From a checkpoint of a small transformer trained on Wikipedia: tied embeddings, 159M tokens.
Each number is 500 + 50 x the weight over its row's rms, rounded and kept within 0 to 999. Layers, rows and columns count from 0. Numbers have three digits each. The size before them is the row's rms in percent of the matrix's.

# v: layer 11 attention value, 128x160, rms 0.0629, rows 44-81, columns 120-159
# o: layer 11 attention output (transposed), 128x160, rms 0.165, rows 44-81, columns 120-159
# q: layer 11 attention query, 128x160, rms 0.092, rows 64-95, columns 120-159
# k: layer 11 attention key, 128x160, rms 0.0933, rows 64-95, columns 120-159
v44 089:472523500456515518454451419604508532547562458446483503517476450511595470504489516467492576399596585468590477440499491568
o44 087:444546410466478490495467506428527378440461567526582464420529533519416477490541527578425477587519451540499564514545528409
v45 102:526517513539466378547493461517362523537482477378467474567491544479458487443412478623502566463460503493475517543471568556
o45 098:446502506549536504458538459491626481510481448612455530411485390570528528521550438451464474487478445539447524478489550460
v46 101:495414469526483511436488557573471569475457445557530532493468535501529527534420491432515555500613572560481396534469485580
o46 103:423612490476571409477461454456518480454526555495505392537562453546508438517535560512500507562465428519512609435528567424
v47 100:491521551562564499567536536512476454488502463465396488450409469573533422594471551525535505439502587424519514528612462464
o47 099:474489510508464439366459485434518511594450580523572496518560552457452467459541482481547458618564442541587532513435453543
v48 101:562537539475421469584486461480458467593457513519534568447534504543462526527551536482468605500414506511493515492537447468
o48 096:494496497452554533506505537523568535509532454482544436594484496550608498497478481485522480420418444527550497541397509540
v49 092:517477494465500544528655513532478506611516393525480536489565570538510521356424535370478511430502359541489441505448575536
o49 095:436466461527527483457391481520481449501417468422498506507527445440539575592461529557469555500464539447491535468481455461
v50 094:557479493509511538448546569436433510500501526531468500523495488535437497421570477386585514454498489470482506527500463458
o50 085:522392581479452479496496413447458508575495566491455448473515472539542468570497535530567580559468542574562465500556534524
v51 094:620521487519434532457555522492431519475436444410506529485510450473456433473431521506457436495510500552501444491555493533
o51 095:390446495486527443464503541509581501549543540528454515450440521526442509515444457439503484481459397561527599494366514446
v52 097:474458528536549515545478559575498519466484502539529497610544506589568393458539481524532484400469569454534451416579469598
o52 091:587509474499486412433470454454521507513521478510529492484518537515471580497414483459510436619486503607445502484435506364
v53 107:513542425550467518541523520503487472450585472541604499504478540495510434472508437523541510565499493496488508497518448417
o53 100:549580569433505545536522538526525572468460561478460539453497472471517543507519502540485563495530557457540471450460552572
v54 081:502520445501436568455491555529467458472412498472462471498443496493589453531545476562538511548488480497479495466500437410
o54 079:462552472491576480496548449461519495454558490441582494490554560505534463502479544481513531442513441556494529472408548507
v55 089:501439536383432496528528517559517429438471506477410542532543496548566506434585495545626457518542480449468485507530562546
o55 081:544556502614524542485472454596448520617574526450488546431472467414464437524454523460451432574517447494480459557478376428
v56 098:473505420497633408452558477428544519458478547471565433587454511520562582499445521542496492507425520515491532576470614563
o56 093:533486472537423480548477476508452447438577449533462555456537517439495495544534412572433533532493536364427452436495440427
v57 097:447488586450493495541475519541469577521430452566481581551504451459519515506423522468529462480479476459479472479507507459
o57 091:502467438495488434485431557519526427479524502454479480515485437477521478531554528581467483521470535500454587437577489494
v58 097:503543617462547459599518508500528393501449579478525526627477474500461474456543512494567580497379554479515485461507495472
o58 097:549455473523508547455519552527539601496517463552492548462454483513497529523442533497434479535529500579462527572608513545
v59 090:532495559440479500566522540485487507479507505480548500431417466441506499507476414567459514465473428429498473521507533490
o59 087:425481466618507554500484429549502497592482506505498549504529537540486521457485553522501491527448480559546534579537476557
v60 089:527425543541483492454564555509485430544480496496478529520518430540494480521482436467470523390545485510512462435547540519
o60 091:535584563537453473478484489467557484533425465542467491547499547483574477483547585508429583517518484516519503526549526385
v61 089:420435572439475493436556480560463519507467495522516462446520562457434435431464470578577512522597525467442531585579554520
o61 088:599562575559581501482426496511519535488579535514493520415524439452464544582514492456398527514514453428516428475468497531
v62 097:526449421553493492435532509537448481407491565501516397526515480456584589503457477421594501564555468521554508463543471440
o62 096:514590462437508442549547533534538449520507501551422595525564488570521462519546519584456482494482471429509453531413491436
v63 093:571463521566448514444566478509418506469584403471559395519508495515477469557533430540545479497511517570429544478483406494
o63 092:488503488471526446514440492460570483548468571517506499459532395495494566476374448526452525569481529477540507470509652472
q64 113:494434528417580540551452537553469526501469522500454492465401600516494447532473501538549507530510561579498553577391465516
k64 112:530470501450552477501541457483556464599479467540534470553526509505443484420466483512475584530520531485354499546466455600
q65 119:534506452498470507376480494427436492547481515597543499497421465456432583522462591424520602514449471525459456554476438532
k65 122:520463444518485524460515524536490483600591487523464503397418523486580528506410536498525494505423455571392505594468514454
q66 111:496522438466462532567555552558514487488503540517502497435449456455513500627562547485548522492470429482592524463546393541
k66 109:410382488480543571566551464479437501497443549479581464450477514352523516465534519645534503540454521490525502525510452500
q67 114:542533508531543509531464518477433392457518462553450549587435434554451436493533539455541580585477576532462498603443535493
k67 114:507479433520529525515547493574488416556587430518496463565544597512520524484551474525440526452535516548432485541529509493
q68 117:522475564510550449424447506496507511480545454523438488457421583464555433432530462510538489496551490490504475425549530467
k68 112:463484523549594503500490489478524503486539543443477458489504514556449410505568450450496486460529540469474441434441541516
q69 124:498511429493529423423610508533500415492543500433537459471528523480531526544508515469521489578472509511550576594496514582
k69 123:478499397512555602455558507499464524575576603453479510476458507490555566553521503487544588509514546466586525535490511560
q70 110:547443385516526526384427453537477478527530459628519414502435584477509505500530474546527474504576556474499469471472444454
k70 113:611537541439529552561504593478457494500553614531458471557455504439542504434482450448548420499471532533472463540506515493
q71 104:573481520454547518455530429539539475483564509417583440487568520526511469476522566523484458526486550391399464504601541532
k71 103:514467498445561506485451490524438458461557509542551555522489553556526499416640542552551538554491395427490469522618536470
q72 114:414488503609558423500532486526403545416452591640501425514494451437549472474524494488573459491476546509524472518438476544
k72 110:501448532504458435520613543532480547505437580531531555575482523473481540474480497485453544453472460482525555477548418565
q73 106:509501514476461510624510519503508627443438527473545565569484508458419559488580465462494519478483404482442524454489383493
k73 108:443494577418437486529572440506496510474535496557500508487448425378528543544481475526523489561523482526497481551529494604
q74 106:449458484461555370574542520465429614447569451475504436514420469543479508521419547475457432545526489481522544564412564499
k74 107:453407516544543477508458546660531482468438462472492502471375510537495566484582538534506465495506441498554510554532442467
q75 124:478481518599505506489573497489507540570472553521458465445522469506485498584550542456533471516441477550527530458426530606
k75 121:452604505444438447560550632449465558480522522505521533483533541503392439479521584504598447562455420582603519492523530506
q76 125:521537551440518511429547492481506436518570548535471428491433540511488517489468486553549500551427485563622526483504493529
k76 125:540529537404462519409525416503532504537562601448529532451540562561449429477541533531639491587485455554530474513468391470
q77 119:570485474504458510509460556484430452572442479435460485543514556636492478485498513536524455493536564511526524474528433491
k77 115:552528578502436531544424531509490384472518473489500480484564459426442470535475481457534474575548469544511510511500548506
q78 115:480539468424605521517510558554576485512535535525491395425456416419531527514512518562335540415428515458465479492484468566
k78 117:492544418460588538460497499445485504454495522533600502428385490468549374497605572526465456565480508395527535492587430384
q79 116:536511483557617480442468551532548486429533522516471543464451448465473484411540517459457553510501504407540453412496532509
k79 114:504482471524567473474504496506543450456527510513596454443467527510506497559497542539523416521513468471570426567536581442
q80 112:543527414517465492522485520539509500486540524499519471535394538487611442537581552514486410505511523527465520488587510465
k80 115:548485445508384505475457530559429490437493543577419458590442491521516499591518477582521448452520433465423517447548489517
q81 107:508462504514471523573552502496499474520463481527432534459456438612441482508460550499584455463506485581542493487454450531
k81 107:418501518431499499510515466527471538550455458490543464531514499564443444563507434520476458525547560450528476476428534487
q82 106:386573535541467440488461582574566489503427462454481483470510471499510463482503503477562444487451458521564478522574432453
k82 101:530535410449419631499433606521495532555467444471531488511457538613448460541431476513480417541517502461497524515503472484
q83 116:519406487445516453562491521541507495546591529497607498556506596512573503449491465560434549576449584463522547516522442499
k83 113:502512538531540476547505507558437524587444537494538579590584460459526475394565549432447486533549580438395437505525420493
q84 120:409526551538503512576564447455537500398536502540468502522438525572420498572501366435431478480533550547405465408506529423
k84 123:474445506557503450549486465503547532417526410520549438535581444511544479545492402490396418548616557550493546412555521551
q85 109:450425531465532457546445537519548558356536535525492422378507480477428564507485456523520533476475553489538417474477484493
k85 114:405401519513490536528473516490525519504407501502506440499528514471432514486507525505484500502446441518521462550500436478
q86 119:467511446429543444536593571496509504508497493458472459476524485435527437557429481505538478509551492417571488482565598555
k86 115:509554428516509405511500486557459369548522520505373508516450481494478434498508506522485551454525434470520499521475470485
q87 114:530492429392581470485393492494520528464528470438435631522485467460527533446530508500529529468604483436527468568516528547
k87 113:509520484486495586455491540474522483538415471546450513571469618419549545451566482476532496536484594416463515464408476514
q88 108:478481550536569640601475488457523481523501471571543454564569436548575488559544450444486544547535468471548549551548488526
k88 105:412581589467503554615497400368414533530445471442474473485536427536497491570446522496506519473502559428462455506574537435
q89 124:529376370473436563476462498496441523516513450388502477498532575478550532469545494499550480593507563416475528512409479494
k89 120:469477469503485492490544565524449486535565507510448444451571438478482453549513567487607464555375498460444487524463605514
q90 112:536487488432494499504473487604468526468538554575570563472540415446448449492544434585538463490470488430501446600476442580
k90 114:490450483504559531457541528482455546572496497532588453462454565443527558444508451530494493514518515474547493525390479469
q91 123:573532534560432496509443559490519487390558522477461496491595489478410456511514415454572444430590436488391520471476539576
k91 121:533501435521497448533366532461544471429511540462534523505562456465443484558549467463463485467476496516507498565430515546
q92 121:552402503530561541510405470514492443503508533510520413495525433483523500514517473403496518556460451460563603560540545483
k92 120:460514464486538529519464576494472519472546579415533500455483549471448562506531574434487571567463438554608516565462577520
q93 114:580508492527496484514455520536492498441552462506438513500512528463420556409497492533464377472478502480524428526571487497
k93 111:570545462431540525523458594509598501569569525470489453561486519428539576501478417454524436501494458415549494508611495466
q94 121:472399469458502541540551469464480583568429553415507489535554569521492469469509480489510399613569468550449544528449509442
k94 118:477493523442443453502479474387546562472407487406555482465597478508480518507445546464449399569521473531431558493447598504
q95 122:504510510521461494511557575594483369424456516503491570542516551530500450442493566419488591459501464519457563512473511550
k95 114:449501540647504566485504551542495470425513438578566478525448522446665528532456527576482489461494489552472558501515468471
v64 099:514490456483588442548542448412517485476513478516480448520499495517434473541530490539476411565504522585503567528631590505
o64 093:557545575525396510455456471573493536564489515542463625492521483461567438419491473533490520452542525543500445525452515565
v65 103:394460475541605433480514566499441576447494469492488436484507519494416514473482534592566523459460553438511537409525564590
o65 101:587467517390429566499436486419499539543466587497452445500589485557531418479508510482465439435496521480523495585512450482
v66 110:448518583512545465386523558466485571552565468459519468461489546546488528561444451443537472568521488512475473522431442504
o66 109:555541427490548602417516430423431450538499392493513519463534527419532553418558456566426502484512497466509517468545596503
v67 106:584388475421507583467434483454495518535408495480452518531510555402416534524532608381463504548612475512452525543489462491
o67 105:466482578528500549577591564556521529595410459555517515572482424483508587599527466532456382488454458469403509450517542509
v68 097:445532540552510526470451491460489516547430578536492525490459575501455554506453484529459436647409484535500524433462485445
o68 095:407548484520466521462508512433561481606513483437550462469470611397533527563541454550392451501589520523395535551457452553
v69 090:508432502540513504426526556397487540503551503551513489478480511493464484538551469537431450544388503472428442557515460497
o69 088:492541474547496514488505569606524461511502446545469435483512416452466494437524599538500438463535505443584461454512547467
v70 104:538549563535464458489512569471577538402475441510540532517539477525528520471542559376542496415482507505533574559548502442
o70 106:505427484525570552548498449527461421524541570541466541482438472563484526461524429563491497464410528552544464470482472434
v71 098:491528518461490464601546446534471521595500520525443511435538545541448426384508526493492435530505391483434512537472501504
o71 095:491449511551393474434362549520515479404502520443486490540500424494465525532509442454456549459578524458547494452509531532
v72 094:514584483486573575438528522381482530486498501500485482509489528468462463504575513491412512483512457590584558490457531436
o72 092:466558493551455511472528573585553462517421455486471510501569577479344471473467505511629429547441514507414511500505491538
v73 102:479500437546527518487529415491529511476488534519624543462552562400551556479393562521507489460521489468496548438403481415
o73 097:484438514482486472480500600468418485443577527394487503527420546540517481582448519541530554567539550480592494490541494462
v74 103:513430421492563505498545495472482475552470479406516456541524476451537513532484517581380422563499518540560487588467552508
o74 093:568601497531469487531417568472535545500522476525578478433585365505532460563457511540544505455486468424424524490553461491
v75 101:525538425551488439632450489449554438538475621474500512502510496521504589519645432555378511481497525498525445511465520501
o75 097:563559543455507515434580577464458615479499472506553515412566443382486500459383572456564399481562454546443543435576505461
v76 104:570573450443512485550546507458584546522511526515517481457594397488563470434467446527501432552400511447512575519494541515
o76 102:466505524477532494458453424526492485411527495444441509509438486535407539569493610561474503569491521524622465575500453496
v77 099:505513483432471514599532512499504435477507402431572457515546520590485439548574433497555457392519393425497477452535464463
o77 094:463538510544520445386543518549427463426469538496473492512554532407516500429498552477500447505494521434419497460511613463
v78 102:487458456486453536444542564466547486558482533552439444500540474504539522528542596493461512443479503419508482436518485516
o78 098:469562573541475506511501478502389521548501468548469477528544507486516451573383518563511526453480462648583513544534426624
v79 097:505516505591551485524467544538501392558421531488505486578497495543474496446436533414473437566446535551474527477559524532
o79 090:564500507517528441538534528481419498511582499535523553406505521460529540574501406468379461468479430434405532671400491406
v80 107:545538541435492552491457450493399535515467451591520556574418539474509545539412546512504479545495388376515502573499524559
o80 106:459507490567540487513509504453559431516440574460527517486540474467464505456565542506520562527559488573469575403409523496
v81 088:503496569572545543535412430591516429566474461525597459520496516413478510456518496510482547572433427456497551465490410504
o81 085:556526411491460425523564501426487468546575539592501553516416561621612473548473473536570444413565449586406477443623526498